From a checkpoint of a small transformer trained on Wikipedia.
Size: 8 layers, width 768, 4 heads of 128, MLP 3072 ReLU, vocabulary 12910, 61.1M parameters.
Architecture: biases, tied embeddings.
Training: a variant of Adam for these matrices, 8561 steps.
Each number is 128 + 32 x the weight over its row's rms, rounded and kept within 0 to 255. Layers, rows and columns count from 0. Numbers have three digits each. The size before them is the row's rms in percent of the matrix's.

# down: layer 3 MLP down (transposed), 3072x768, rms 0.0183, rows 647-715, columns 192-287
# up: layer 3 MLP up, 3072x768, rms 0.0223, rows 648-716, columns 192-287
down647 093:142118074128115102103129101138093105109159085122110169189125151117097116155094124113199135088115108130126116142103162161074155098197131122147112165142123182139161138152161161184158066068191124130082134139152109164197079074141128141126135125137104137111090156121112159150088079099130115094
up648 085:139151120127063140134186116102197106133119157120146103098160113084137075087086079157155072121145184146144098148151137163158092114142176128117124099074113108102133092174123151104117133130092108166147128147128075123152113164118203089090143132075137074146097085100163165091096127122100131153
down648 081:162129095077099140124126161090134153096164121098067133129115097157113047121140134111151133128183089093121206058103162150149150111104133133124149060147139157109131073083168089179117114127115145137172103130150172114108102089095123148079096138150125096157065125106131151134144150094145128128
up649 100:109155095077095136142169159143093052135115078078148151069161214102093167105134084110201166125087088136120065143168094139160134149161147112161110120110158136143088167195083130159175171085091107157119083174118159136179054048137137099175109122160163135084094123119088079133133118146164121140
down649 095:138088142160175136138116109145117128101123167129154099117147122107116095180118125162161060184127126062108146194159185147073139089113082145172096056130121146112111161132155143079127087109141088165079118149126113163131131142121145154127143140117130081128135097168148174141072068166162150085
up650 100:077092169087152055177106155084083114133178134108101162085123123099149109103115103132138094144124076100203129095135093116156138097040078083110147106157062130125179152122116117126103151089107181104163179182164131137134086164126134166107073087136158109096082106079091020151100142152119153107
down650 102:132119134143107121099106138133121184122088090158145116140098120149102095151088112086147189190147129138057122216092096143083138092143088102149139154082099104132071174105180122141110085114125085189090128160088127098151148110121163122100144155099113140144149061122151210177129121141078163125
up651 111:105168074127166085099184122083090160150139078115119100129102126123082119060115141191122115113145139138192124110108195078240150153102104192163136117098124153123154166141121127128168088131149095113176149113041217123130134135146115100180138152136126151125141016103112110095155168152119078202
down651 119:128111117163125119092155084167110134164166110116165109169127135120180080115084126175122099090159122047111072100120070083156092188122115113144152080163127173102162148098159160100112106073088130110154123121169149078108143128139155109157095117122151191077155107127140118140134189119134117117
up652 099:131070140121138131111164119154135064129144087113058141064163147177138098140102143171155111106176152150178069083160135113167168218096255124097169110136123182135125113163172137142118151109113101163104155130118187137152100112119134175110120091071114061113118168106137130178184108162134144148
down652 070:133146107137093139129123000092132116180111164123114093084150106147151131110141119050143130131085095137120107108144131102100157150102170110110105134124110123128151134130171138125137112169106143163120152120126119114098106152178130093159196174067139072144133127209091093103135109146116133129
up653 098:133129121151124149108072102144140161118078128133092162046148070135153147101140128100170155112129070189117114129119153131090112091146177100122168149151212152105116141110107176102139083132085106131181101159144085116182136171157165117096051160124133128144108071117178122142132151154175108145
down653 095:174073123140129089155098122152164126094052171159074066143101116149106175121109083157174107050116188122175130157105091109190124156144122133189134180109125130127144121150150131100171153079132081132186147098087126082105175085132133060122107103116112169159161138076095121057080052141147132067
up654 090:095136104121079045118134106099080135103144135164155157128154118094076113115171172127108125175118138165109170113125127122108152086130173116124147145110050105126165157123129155079144119117100079120170115180205119174175131145097113148141110189157121154135110064128109152087073136161124175179
down654 080:155152152096194118115156122166124062138141138081196200163071139057178135098153134081178151118105139111166141160145168092145111182102106087104131071062080121114154106176134089135122129126133139133134138104085162082137124105138102110116101136102122136125176182158159159118142084076130168117
up655 095:174141145177089200118165116128116125129105135137086139081163125128138186127152116110154199110090118059190175138169100201169171145115113141112096134107145168144101125116119111140135173111093118123086111140123084125127161119171079136051094058096138131148102092120177102075138184128152138132
down655 095:102090073104088080101122114116154121148157131151149153115097099107109098096125144140113067127137160158207127149115131091142107115135102148178194108106125124077059096105115173096132094156139108089196161152102173168110145154081094146112065155104146097106142154123128095146152134097158078132
up656 099:095110154105110062114135161099075083135166136142188085096126170172154162098161161119155141140148092129168120073130151078170120185116166112119127084169112113144098123130068109136181134128142136165147159146174096060134134192159093212094119123125162127105140088122165080111098147113166148155
down656 099:134129111106133165157048134102147158185203130176110079187145120129070167117114106124167107112146138137126164090107141134117140150160197172113147132117182153108104060102133122069126155122131099168161148149135152126187116122116115114133145169104088178092172183125120095145103123070158116125
up657 100:110152112155137128131198154077122126093143119153134107149099163100110131141143187144110105123131178163163162125156092156195123145056102168092151161131117156167161139158142178156121156074103132178121150122109197109183087136095156097131087128114130091172154120124146155076118101186128042141
down657 103:094147127072129172072095175118116124165164192094059117111143131167059107132125138145167105116103117141080155134094102201144173131115109148176101154125115153171140122113076112091140160174157141124145152172135141101141131178139172166094165117108090103130138142087121152127096154087118069171
up658 101:102158148092183116103097190137145075099129130137112161069135157116126094092144172137172140052189060109112113170077072133164101117099115135105124145139152095197108187181130120139129138130081110128084093161132157094146087116151122097119122115152120098136230090136136159107175115155153118099
down658 096:145129113162137073126164099145103132096116125160128193144184159089105178114095037144078137147114140169063115100090169191070129072118166148144125095140107073146088077123151145106134074143127054093116104133106105109124146107107109120117056175086106100189121077136134137097153136098079139133
up659 098:096123059103177167131077148137096142133159159049144175104124117143161123113140149156133129133158114111118115086187136131109196104106164156094105114131082103151177123158149155097097127151152131092123135133135108106106113152171170142139156073121178122078136130112182151120146151084132141141
down659 100:101157082126143102096160177137196111092150129146095178091075095175139111149093109123097065191186115156110132182132109155150144163071154083113076174153112160092105166136165122087115129141125118172103079178112145105145079148191127134132091109100138102100166153132103113082150108162086157152
up660 102:159156125162153099103200123124180103168135095117124144053057148079164085106151163125132187110118076151151116129148124102137153138124124159121121133193105130172133127192126104164164153057153089101124084123127132139147123079162111096160119096151117138095103099100183139106111180152109155166
down660 105:132194121079126130140131077133116113134124162082092147125153112131153096116098163155151088169107084142145190146127211123118069124163140132114151144103149045122127142157126161103171173112103091127116107158147132141178156150169182096151113158143106082120124123125104166098093103133085163171
up661 107:103116126122124114134118132123118079084171087160122125138139149152160122075094123124150068148157113184161143125141148167117146130139120124108110148120142167205107147125103114153114128156162110181125103155063158093103135153144135144130121182162108113132111060119137089118160126081107175124
down661 113:183190114113121132152161084121128153091141160145063098121075130104098127140131162148101184083152140129140108092108138134101151136128086119078168096135085095116145128141088187185108079126137111135148154180151159140189160075137107051119105127131164108152063170120174135161116106148081133117
up662 101:104132173117116048109123140116151101092072129118122149131179128049153056137166145153147100158178141114193113129074119180125151146097160101095110102152112120141122121159111093105172136099151105128202148132134147113209078105187097081105092094116201085153172092113148116162163142126089103189
down662 103:168125082149094148120121106166153102117085087090142140117138130105165120145144220159106131158128141164131137087126076128121109156182139160221133141175099081042165121128150091164104114135085101101118103170119131104120156121076102105155089180096123154131173156118178141134146143141156167140
up663 101:132063126179143098092123127177075093154210115122141193162172132045128094102108177141124103112169135127074097171166139124104127137184065100086146151071065109166106130126115086110121156127167121150129123070223116143135163171133088155132143141101159148130166106102164132145161138152176100151
down663 105:123110128148104115133101088148141110120099119113173187181037166124107154148145156183056138090148192155083186156118112108136167124137080125150074104144132123130115082109176124110048165128109116108137081155133151089120141122128139124136178097142146149141169146145209183162173154107137098185
up664 105:113110110102144170070174124163075106101123075122152168078144141102112122153181093171154156137027143151103105106133080114168127202062157133155098198145118120082151106094116180162115170150102127160110138177130062097097150179163134166120069127180159127163153127080153109063092140163118122136
down664 111:151119091118176114087140131097114099072068112075097164079139133110150134158109091081094134169114120091151123070152127113171194078175178146115147100149082136083119125135096085089068101137142130134164139115202088111071082145182109114132125160148150108122108115129107070097074146112081105094
up665 093:114096129108130098117139119172162072124173119113126159103187126108120110182040170128091113120126144124105114155123087152147105168139080130090091165128081155109061141125113189103141163125139110109100188099123162120135093076128092168141135173112137107048112149081133125106101208141123158157
down665 087:138118112144175077124089120104152104101135177076135071123150155141061133112140085121155134103166079129103104122126162162128155146097128138147205143142114112140148067079099133152073128140121129129066118119087096133118091050131156109186219123131150118109119161093124072125122065163122122092
up666 101:155103112150108157164131100060113110135097062117121162137101081142153157103179155137116122139113097088146178147157102124111156161123126124137106116109112124118100209138132099121071084122168122158148102207150074136107106125164081087135162161105135111118083112090150065191104092126164138159
down666 103:143100111139122131113124132212133161146122108118112160092109164129164128106109192151128078146086132123100115092220102186090089118162113182086143143155143051188096107069100130131099142165123071097108131133071146119191159167110130112134120134103126097125133102149134178139125108131105086148
up667 089:131138124063151149122128086063159096102113183168145146095135137120173184061097126108134100153118099185146110100116122088180145126101168132060095140141082114126104151131069115200197186146147156145123102126104173241074107154162108102132110138066120114110065099124126096118120195146148183093
down667 084:155112156132140141136163157169115115210117109143178102169165150160063129168139168157107097147106173071102183125166120195090108107111140112080102127082178143154181123152167150111046121141095075149150136113153097045110162089133132175128108105157106144182185166106097188158102132081134112140
up668 105:074142133116134079176070156105158096104108134133157140116185160170086104127117120144135070149114130169134082107111221104166110132125104116127130136091115144173113185162135187144137099092139117041054109161207122117077116149160156141080122127101125132103190137146172099118121121136135125155
down668 115:138096155160140107149148147165173134151127089072152130219158088120110126124170158197134058158158097102174098141163154143097122161115121129175108114070089137151156133102130165134118151156131192142119130164173116109090150112205142195160092067131118142111202163110151089162171098138103085125
up669 083:168137107138113123148133135098114061161130134129073134121104143075183127115139101108183105121186144162161114071104140130132134104061168101083167122099150142105186132160132126158090103129159117100132116135078107120105134146117165108072100083123144110193165055070108128124111162097141178118
down669 081:076145137116144181118111132134107171070148080103121149109149179155170101132105096086174127144132099176128117129162124133151156142136059120115164120195073116053116126108171098154152077112125128133113091179162153146156075109120117117202123120166094130127085096145148066185169090077104137104
up670 104:122154216061117098083169158164106049185141144098131134086120066105162109201113112108167113142125166199119183149130146092132100104117064152165169159134112142133154080127115127137099107130105093138107178146103121125114080144125109135123128094103192155138136110093118161082144161054087154135
down670 106:092120145123100116129094118133069120142148157104108122095179136123180110134097058170163120104185147098143107147113077120131160086106110110131125153109123091139028147164137113066061131113219131140103077111091152120175105125105151123137152141147123180097132169062128159156131112132138148201
up671 091:136120089138112132093184159095114104089098163101183152141145134094168143070129151155165154154113166129103139096151137118214093057126183144109146112094126129105141163174150158095080122099157115140180108102106124083116122097151150143066137120108114149141134150084118129080055110119078134105
down671 092:182142075107111137082206170084106110111095116095082118122160134135149156119121118123121040124119089108131078041122122180168171106108124116151162097099070169086132097129156144087068151103110132108158154107155122136144134159168147155098144128114147186097074090158134094081144081177121084096
up672 220:090119123164122125093160078136125112067163078127085101070170103196203147115135095119166087115119155120192111093158138175166101154067162111132106105135093184099103132116165112171183145098071129119141121129148120163159141121140086140124141124162131049105098145148122086118160112175122136153
down672 077:128135127113138140139119000135141125155128128120100125095219132122167121115117115059143111113109127133164134119147112141147130132120133145085138124122116139120124141149148108150160111125127151131118134128125139129135131131131124136128179129120100104148115119255153143129124141152155131147
up673 100:147139177111081084162149110127147152164115106121158197116113125215161156074122161140145092103037221190145164068112111079150086150115138152130133088083058110165119145162189133121155131130107073168098118143133131113157120137175109184128122092181117126092175121141124152129097061086176120143
down673 100:139118125145115103147166089183158117153172177122128095144129089147112045124196139136158232127131116076117089137102114173163136132177074108167139134159150081134118106154116118160109140089079137120139125137134088128193149118145118074104170129138122123131160154162109094121154178145170053064
up674 106:135163122120094134155143105115155162143135134132078157158150126126144130147164152188166112141176091129116129093187184139158143111053189095104137138139213101139123089187147086111134069176119048126117156145100149125107090076114132152150087162096171080137097070110104144119226127132175100091
down674 113:197178122076129114110105109149147133169159176215122142096130139088121165147174107120122150152048176128148077177056128097133138163106131225117117169083128150123142153118140111128167176097209169119157118104129127089125085136077107082088178128147118110110160149085129084176137145132125125120
up675 101:094116163077144172148093131154139124129146106138133106085110138142205174152155082131106116158127167137126120106138072125118153143148191160127144130101117153147058162136072129140155100118128163182113142110125048145113087170180092152162124069121161106126198133122161106107093099158121086168
down675 105:141137124144160093118108125136100126177096087114144127161158153147140145155133123131153157140168100100135177116109165148092175086209120089089146155072127162149073149089077079096159212132160090106180167132119177171122167130124118134064198151079165112155119061154051117106096134071141064142
up676 100:137152186097117110136135101135111143132124102168147092075095193166134130075164073108153157145171121160165109108122056119120122201151111136100164151151138188124159105195093179103123078135122096096097126175130089101168118115172111139096104131130131156137103203127156104091173152111152091153
down676 100:105082107095087115160149108063147097127146107073127081107155112153107111118154131087128112101126114099107087163143132162118183048154108059066144112130102063167116074124141168110132114156080131115142159144160118155109140147117157090154128041089116139097089141144144142098103160101159135132
up677 105:089167094130121111128091121163149108139175089082106134124122155136168168168102143190140200130118076127110146065143109142094104127116179165117182096140146108104102191124159207101085099113159084124075160064085102088107085143143141127181103145115194096069080131097053111169106175166103138118
down677 110:138126103106126089131137122118144163092186122162209082155108079144191097126108119127123112163098128155178161243152168125146109155153192104138072096078163136158177142137146169125119167144104129132145127158052123166113119100116119111110094216161129081107126129137090102050118114196138149099
up678 087:118124137176169129123141164170127087115191153114149116119117117112109109130138158126091119144073114146117154021138086130108168187099180124083108204117100132122176108132127146099134112083062123127098133141073149131109126196149130114170103112159100163134148128090139109072079124124115185102
down678 085:134107135140153159119169159206097139143129043146100127106180153138126194148091093080121141045101119117144151121201140099143113140104158126093111130112096109117164110079151165147103168195104063139141149123105096087175099157132071141149058134124151193116168123080132138099150108079154160115
up679 102:055162155122179075179112190098138110099130154121139119048157112173126133032140132113125190078102105182190084100148118184160100150109126122108080084163110123139096124202131113172145114129013163131116072126112131158116121147153141080178123143155127112085158085120201100099226177185120120141
down679 100:119141117162099134152129125150084135107109185142159142113164131188102135148152196095107130126109131149143088123135156109153113205120161107159125119126123140115142082138130165098111121162153123180116163086178150136107124104155124193154145160096107146185107138120089123075094067148124157107
up680 101:163170096131113131122151136125147167095146131125136163134044122134084143108170082107099144156107153105140142100173044109148136111153117119118186114102101106151116102167120152166140157102120115110043146094118110148146093186169089058080118032057159120159109113134136179119152169125173164115
down680 094:123111084088107123066152129105065044194136138111125158134127120076107089161112182092098106082127088114115160179114220161150103101102079090129221115105108100163126127093096148149111114193081104167140069188077103157097152057016143156142206153163099121137114160089121123142131134129145114110
up681 100:039159082149080134124171157130117115199108127025112195149121133174156123148080187118113175119115080168110094064127119137131146157123127128126154078068111143107118129175114152109094140167105104088115120156100147143093052073107100161098144157119082091165076109132135110046115138117124115112
down681 101:071074141135128135081138164120135121130143060112089143152139133142080129153100146080099065146098138089122119116140136163130122070161121125113124127105127153154131120130150048152151129155193050105104136086124079152053160094122131120157112174144173085169178133108163048111187102085155099149
up682 104:059135097187106126081121137140148113091145168128120121124156161149102080111178084153166148088129129174150073121104128163162099151146112157113123144060096140131117113145169132156103147159082112182106083161152148162158037146122078146165143150185100118125131187083122089160145131100112165078
down682 109:121127125071142112094155080165124144119177107088101118131149073179137082135119146195127134121104133107159115105170172152161144162125130087119127099092121183091152105151144149140105134097112115134119179049137108118148140146169130134137133136127183166115125184165094103111153109122133130124
up683 107:060149119117121102144129155105112105078137138116125146077136116116152174140141108143112113115143139111162172105134191101135075097162192156109136092165102130143104094106105159137157111098112102183162113093102089192148133145132130186186065129106102114110138084094197139141053131140103191089
down683 109:069155105172142136194221163092121111168104136077145109113141087168121070062094125127140098155151125129170119108126134081148077114102124113162120146132100126162145169142134144133104109071157093117174135082096166132077110077211113128143159118114124129144130104169092131100105124098141124128
up684 101:079163133077103180144111157141124046114077173105112181110136080122140152185142079172175125159106146126147166072082099124139149153139088135132113130115127116067151116165120133082082079147149140091135041192113152144138157139156084064092132134110129144128076128148077140130133168121120201148
down684 104:049106144131145146076083114128147156119088187175165143064128144127110142108134095181091081076142133126168091106121172092147087117181153098151119146164099096137097133189160109208166091102157159157187104116123130073126186105100148105108109090143100136157134163111098159125144128126053132210
up685 093:123112171125102121108118103120088121052054163097121168100122129089195098093105114159116083141128093176134155083086083090172073142149128116144115138114151155145099137093173173072160135106088107182190121123140172088081101129150150130103110138179090098136126115106095070131093144140118126120
down685 092:160183112172075121137082093173113081127139199150192082163140143153106168105131137187078081106183138151050148099135128127100115128126173111062113151117090146176184093134141157093089147139113118137121117116161163055134119169237193108141158094112124123159065154132143153119111113214109115103
up686 100:089146185122147182107146149111075094147144076063100106109105131123129129199159154132123199113136110122145154070121085140131203135122122112170160195165136118128150133110120126143140148091110123109119142102135120123165107177131096158126123137143130109090141105130131068149181121169107151108
down686 101:151091130080141177112148094124090131136122121113095155176160088132130171143185149160165151163152110147102084178105150175140100128103133151168136182112092108166120169169146137099131162136097156099126132127076146106123077088122127143134080109128104157155110126087102076105161119125149061123
up687 095:136157097109137135140123140116116104120172119069089081122125170181089083142096131155141143120111131158129145104061112102131180135146177097108135131124168072130177089132117120139148123104098117105127172115140069076106150111121104088143136183197099110143105165142160088108124133121135099089
down687 090:133109102121104130133107107151109123107183047140137106157131197116168180128119197115135088144135062084144166174178195103139072148123121149173104096214102123049134145129139099160137149151127132150177095123152124136130094126114142115097114075075130153124115155095161127117111101099141105099
up688 096:147116149115132156092202161090129135183126135198142123181144136135114162181104137116148155140098148117130137087127151098135151104111134152153157201145176180146151138086112154143161112116156088117106142153202114134156154068127077110147129137101096114173083121086083104139107102155115046082
down688 094:184146193129121156147135121075128148082104149099110153155198148166149084089152163085116135107149092074087122063095119130092180119106102150128155045164135125124109095157130202133178166113115124146124105076128122097131111151099110110087129123101142167144126154085026099082066100120139164108
up689 097:120092133116126146132203146102095137118115131116086128118209150170127159160073123147087111122125100102159147107086100161082140092130120127111152188087074131141083184111154158134127140094113084170103119125126134131145132171117117165123152141121171083162144106129091190146160185105096162206
down689 098:104104185123130080143147138123179076163145105180111150062117131167102114117118082179144146090185156148155148182118114222165099133118046148113136158127158113120124133138095176082153165088091143104116090103073108126058172178124099081177132137158125156095106149107154105114094106173145096096
up690 098:106109156155185105116211119123136140088143215084165140159143086123157119147152134126179105141137159172136148112120133079094095106093105175157088142147081135150108136107125123142115109124135106128141111143167136148032142072166107110196129105175173161114126124083127125136117151105133145165
down690 100:122069078108163112154129175086118097081082137161186079104185224104116116135127153187094140097128109118140127115117126198110162175134155139119120110127120145133146144122105140138136145165150146149149115132226077110209093171096166127126149122091134119119113180107090119137169120154144177143
up691 099:100122088108121110075153168121095157119148176130108146123141137097130109172071122156114150180093148103116152112212132144132183085154165098188148162138093177125115155116121188096175105116129110132132105112120131146143073133143131102130103129108169107152085125082123130099138119112105070143
down691 100:117110120165136115125139110134101068141094163158142116129088095113144108158073149143146138121059202106100084119074139140120077146137136099188184094156157185130093108123104165089126089122098077140123136134103056148048120110076154117047132152109161137141174090142157100108097138070098161078
up692 094:139100115135196148125115124096138095127200191112137166091158115089163111154144142130149160120104092144143088145152183148197108145127166077124115156132114232139127154209094107175153141191169166109113075162083086145104126155153144132158130181168107155146133081122127100162172156158161161101
down692 090:123157127185115146170122097120141120084126109139090119132147127172173085134111136166099173201159113052115133123133104088157097123135137015087141111148118124120088120104132091111092178110153147161123136115182135106104141136141130120144092134105147155194168107134115174171091131185132167095
up693 098:127168118098110112097183115086152080160075119162135120088145145180156108132082166127102142154152177114101107160134124081179095130104106183128130066115112176094086121157113192135083100142117157106099155101139149165105167138166081145157156050166138115122170141119131150164091205089116132135
down693 096:115061127140093166070084136167116137062163122171134124102122152176103170138081099152099088130117136104158138125125096125155144162145172092161124153181157092126153148125163141130115137131119150158181119144188162128183138150119145132123069180105092145146102053139092080125172136086147147158
up694 100:118100094119146081148094087104154122118168189106155134085105182138175149102127015160168135066172080174162120161133128117156124065081164177093162137059105140172168166173131106101134080084145081194099074098110136166086093169134156075124047151093154090137152094101129159039119123142081173116
down694 102:152152140133135148101101074138124131076166152130116145113106153085103129166164107129126122099138147108137139150114100175075098126090097115125060117055075117082124135115160130150105073053126028082163051125071138129132134168164104117115108163114096118081081179129065088103149135120123146080
up695 090:137089106145141106121159092104147149107109107152131162159113101114156108093136164124199050140154136125192150134152169096145128176113132103124211165095117127116144120125149125161167119177091116096117105160088147087087159124156118151188100118118151100112140075098120142133153112127147121196
down695 092:120135120138114147107104110124129120210166139149113088152104162147052083150061126090149133115175093099126129171124118142167118101144070095054172131156123080132063190167105100144133170088116186100129124127112116102145143102145115143135094103121140075144108115109150103100135100058119165102
up696 090:145124123142111070144164145060160103102123153178167094098148133137136182160162141064125115154160223145155125166155062111154132177154098172105071080099149161151137102101103150092153111126104099136140117098108127111154111171145101147135070117139122080113180080120115148095129120126106126150
down696 092:090138126145144091140107171141138137140114102115084135160119128125082142163146105134165097107133112158112137143136108138107124198064092093157082148106092221141108159150109144160044155127148131118139088130058141068136154088111137181129097077142100141098134119100139195157153102141168162109
up697 105:144116104122119114053220140125148081127199156109077140108167157102103084095136132133162164158039093116134127157151169143144143124164136131119120085126131116133134147147149150126146170149063143070097122115178035054164100094109109163141110134177097151118160074125163139154157146116111184126
down697 110:113128171094148181122127117116104135167111105134093081080150149130140156067186164097143172110168128164102167099156161074076149170125086128114078072156104112178103134175061136101077142160126123145165117133117058126056189130110136141157105136122191107117169061090134100075097116137165075123
up698 103:147090176142106163105147130096078070125135115095146136119178202141186088117111152122165155130042087156081174130129105111111096128148116121097083160116101105098111084104054144122131119133128072172178157161196126124134123195174144128156105135089082157119118098112140074066105225060126138140
down698 105:123136123115101172116134089137142152157118047108118161139177141080145081154145125124095160121133142102067102157100128085109090165102105153165128125128088106101137119142136189101191098117125146148115194119125116139107146118140119105114129159082169202156096113114148150165119138134161130158
up699 099:080154131131178080101111089122082101132138151164128101167156078143120121197067120142138140125087127151146115099113154103119177121101098128134133130132094085157126136122141111082162103131096097095127106103101111094051132045145127140132093195136083096127119164101136083145098148162171161118
down699 100:130136107101168118131119126125158133135127124157143177079143154117131135101182156171129159139197156118099094125119133176121090173128130181120141154105172159079110138151092101129191117139120166081134147072141155150130159173136150105084134151111208124101195134157101080110120111124096129146
up700 096:096137086142139163092167150155200156107151062140150168187132125137046098125138124127116169139145186058132156052146171123140146166133119132168182127102094115128068132124115124151156117106122096134127145084131084113148159109180134154108128131092135158101167109124184174107111139122095090143
down700 095:158161126174194110088163129160125131123143142143121105119160092128094105128118184119146165141112160114152142106140128116123137066139115062127154095114139094129117173171115137169130169137134132120194107164123082154175155133147132116135096125080132135167117127117113188115083156123148145137
up701 090:084164135122124124144098154140137138147159141100104183057138147204134106178191162135154095114128142081156099161153186105126094144092120121116166137088174173095073138151151170114130168154124106128142146073131123157106126150223138145157130128115119157147132122120102115183089135136146163206
down701 085:169182075108153102166129127066087140091086216088083183103115122162119114122131147112091183123118114133128110141158105128126139122110145171188130138219170051142164074159160078104131152064098159136175048170110119107159058107119099105173094117125106133070142097146142108100140148128155144088
up702 103:132187113168149140154086132093154124140168126130112125077078111174072135181132152178178151145064127147097087155123050164135225186151122181092099149098095156179095138108122122144140143039086106138184135126133146100149078164137063136154113120141130119107192157124114146141161107107156095131
down702 117:144092109107109094065120091160137157168099137099089117152112131107146121159113129123203100157143105162145098087121111121122166143110121165139108193090091171118144133115125090148081135140150136173115124096098082123149135109113133148199076056104095121152147106123121103122140160115160146104
up703 099:108132122096063172123187153091135094136173047143087138070164171078151112142145114102128090130085140117118083133115098125105098106167157175128140171216080138194074099084105059144173117133091100097176137121121044147161060119122132155172090096130098105124163144097148159158127135186092091153
down703 101:106159062066173149152116201164162170097108067123110115145099141154177125141102114123094134145112098109115094092106138106145187125122147096161138149101125116103106136169141153139132143219089159135145116142127154158186111104135109123138060135168153146164102177121147117126155099141101167158
up704 097:102162146143100169112123151108151118112140135129144141111111121138157105110103119148151149149141170140139110190147119153175086137141063089076144108123120178169127153149144071166163129127137129165143095122081095121105082128124065080131133128149141139107108127133157182126133143130107092124
down704 099:158138183133106123125112180104136116165178120161118160089135086091097064165149108157088130149088106114137200138148171133135138104130096069128101162123161170159093131139140119129091121128168178126139131134104136147162116143084117169178161097128177112174094129114109116139150155133113115119
up705 098:069126111089059077090114155124166091121184131133165110066139194142111112127157104179134154120039104155163078111098183134137164172144081106157118111152122142094181168157068155153105095142083155141129117172109065135162121155140163127122138130171210151106122158130171088076159084130142112137
down705 097:139126169107151153148128128059181171118105166085142118132133137132110084100160149104102120143054216112163111094122113118096163122107177174097144158153121077108066172164126117151144124203126173157112109145115134133156112095129169100125140106139104090176124062134070130213108132123139127173
up706 100:101081108065178125087151149073128097113150121112064118168102094090139176138129118108167167132084101153140108130116167104109071108147176168157107173120116115123127125132117083142162133076124113135131117185152102117041110083113127160127118195159134103130166073113222111148135124131129148130
down706 096:104118112151121154160101146101155133140148158044184114140150127163128112131137145115104098096129112097139140133121060080129135121121126122150095125098115162160152084141202170128136142178177086229157120116156171137139126129138117170138154160189142094111150131159099104109149070132148145172
up707 113:153122117176149104124144157127134158096163123141097103099133135152107090130155111111212141174059143127135144127117159179151145137155049148162126194131146160210102214178096144147158129110141136152157129081127179121174093153102081077150100068128170121130094164120102118190152083120149099106
down707 128:153122110176075073172053161165102122164106102133080171156197165137065096144153113122167136122105129112164121122189181118091076150135089106081127158110163178141134185095174133124114107118127093128111160131088137131133150117106144080091127147151107125098092203120149171145116177129128092152
up708 097:163181087134050087113130166151073101178130148134095107066118128118128121125197082153164105216148142132171154129158078108170177111174164115070164134107075165094176110126126138099227097101115137138183171085177141208132070152147080109094132132102082051128163113092117043101118100114156106148
down708 097:180098094129133115115115067092114077129095131149128110131137109135165118110060116124086136147072130098077136111101070083125174102095142121101131123169160127124146123193146191173141115129171102054103132153088104077100121147108077123064084081066116097162056134132087157149117090142114119113
up709 094:136101145180126108104075138154143095137153111128163082109180073120076132114160149137104073121135090110167109131154122173146089082125098098100093110135113054134013207193099103113069155145090094110148096155132103124140171179151111156132127132118125105075177058144128127067097183118064142132
down709 090:118139095087147118149101086084125142105127201177105117127166091167133124113168146146124086114173085122095136139182095165188143162113112195104117094101137174185138140162135109124099086158088173141167120106060131140182127100092104054106087207078177142089118153148110133132168176106119103197
up710 105:128085103184165097089110171152098163112123175142137196148193068130145105139137074129164125108156164132144037088136144109172120130165116112134122143095132173100090120195164176162111058091110116129131064077130136082153135140165126113220115118107105096062132102088172126160131158135125122103
down710 111:119142192086169147123087132077100117092167136119123111113155023131130065119092109085115154129106164152161128135151132132156144121121122129187089124104068184129159130135157154140131106090162097123142163076149148085130118196126136093099105118149118149137100115078119113130118092156163094143
up711 088:116139081123067130043183173114100114162127178175148189095125123086159127106147116126165054154049168134128147048162106136143152110129126080146142171094134173138150104142155190118158118115103139125125120167077099103123112091107115143116116115084110131154150084120172159094102162140173111107
down711 082:144104155109089108151123144119170194140112077110142137181086094141141033142137145134113146140104140103114179152117127102113143116140099086109155155158096126097083099172141136138133058111092169118136070159137125110110109139110124132076127087147116141132086141110128084158178082090159137049
up712 101:128123123117137095160095092135095124148138121095113153175128081140156153140148117153105180127134139174142135105093109131119157208181115081135132168126112245107100087172134125088136132132138124083084066202115137162101076122119085164123077097143084104051123113111081158110167151148108152080
down712 102:131165125193118134130179133154081118154099124133104146099179086144150106136105148107088134155182112131181096113107150121136126173155092084137094186093112070139111137102123180117101188120115086076137104112111174123135104135095120115131152108037110108078090140144128160088131113129106057139
up713 103:077137158120179092170182199119150122157158099130145122164111167199148160159127094130146155132065134121166149113139165137122139160110132140128147163095118100101140122119143114133152127121140090125134084111142106104114139077117161164171087095129132100181128086118113150086151128090121051122
down713 102:131198103073130147131137117134089095159064150121089147124044142097164121121136118128100103143132134147151082117167141172146094111100092135110172134108142107136136119084016108097109078165142073150132152222149155119120179121112116146120130111097116131145057111135109096117112116144111147123
up714 089:166126083071075114135146184065097055136102097124132122144087106123094124156123201138173126083124130100158123149128111154160149101155117106131138124106121101163118099120089118199164127041128093161129080159082163148159106114109082126155151132157101059105115088130178125153130156133112099137
down714 088:123101135078129143112179125111141112072105140142115104096100173131125101133126094097116083107129113123157059155159131123079164115137185125121120139071120162147161111156133171115153147136135070116132119075110141088123101081175185145104104088125122136083090141099121119128142074118169178142
up715 097:136123069121089129165134106100164118127182118148081108167204146117135185089111133117109132131146071108117200117145138094125164153162113115099133127033079116143068131142082078169106099091137123150111112115141115203092112175137129155172104109077103060177138097101122182110075168113080091151
down715 098:119134083121138105118103154190088106107174118128144148151123107121148182085130147077138107040164140150133062122160088140101143147095131125105119171076134106169194106114126147124067109123145100071114090129147163137118123158145148130179126177080054089145147155042086103173129129092118095125
up716 094:119138091130131172154115136153104171134139110136114111113161081109109125093107096161121161192051106203133161128118101132112110126166152122121117128102176126114172102151054162154175066122099135168071051218129115094128128134137095106149095122215149172099073083111120168149088097132084117094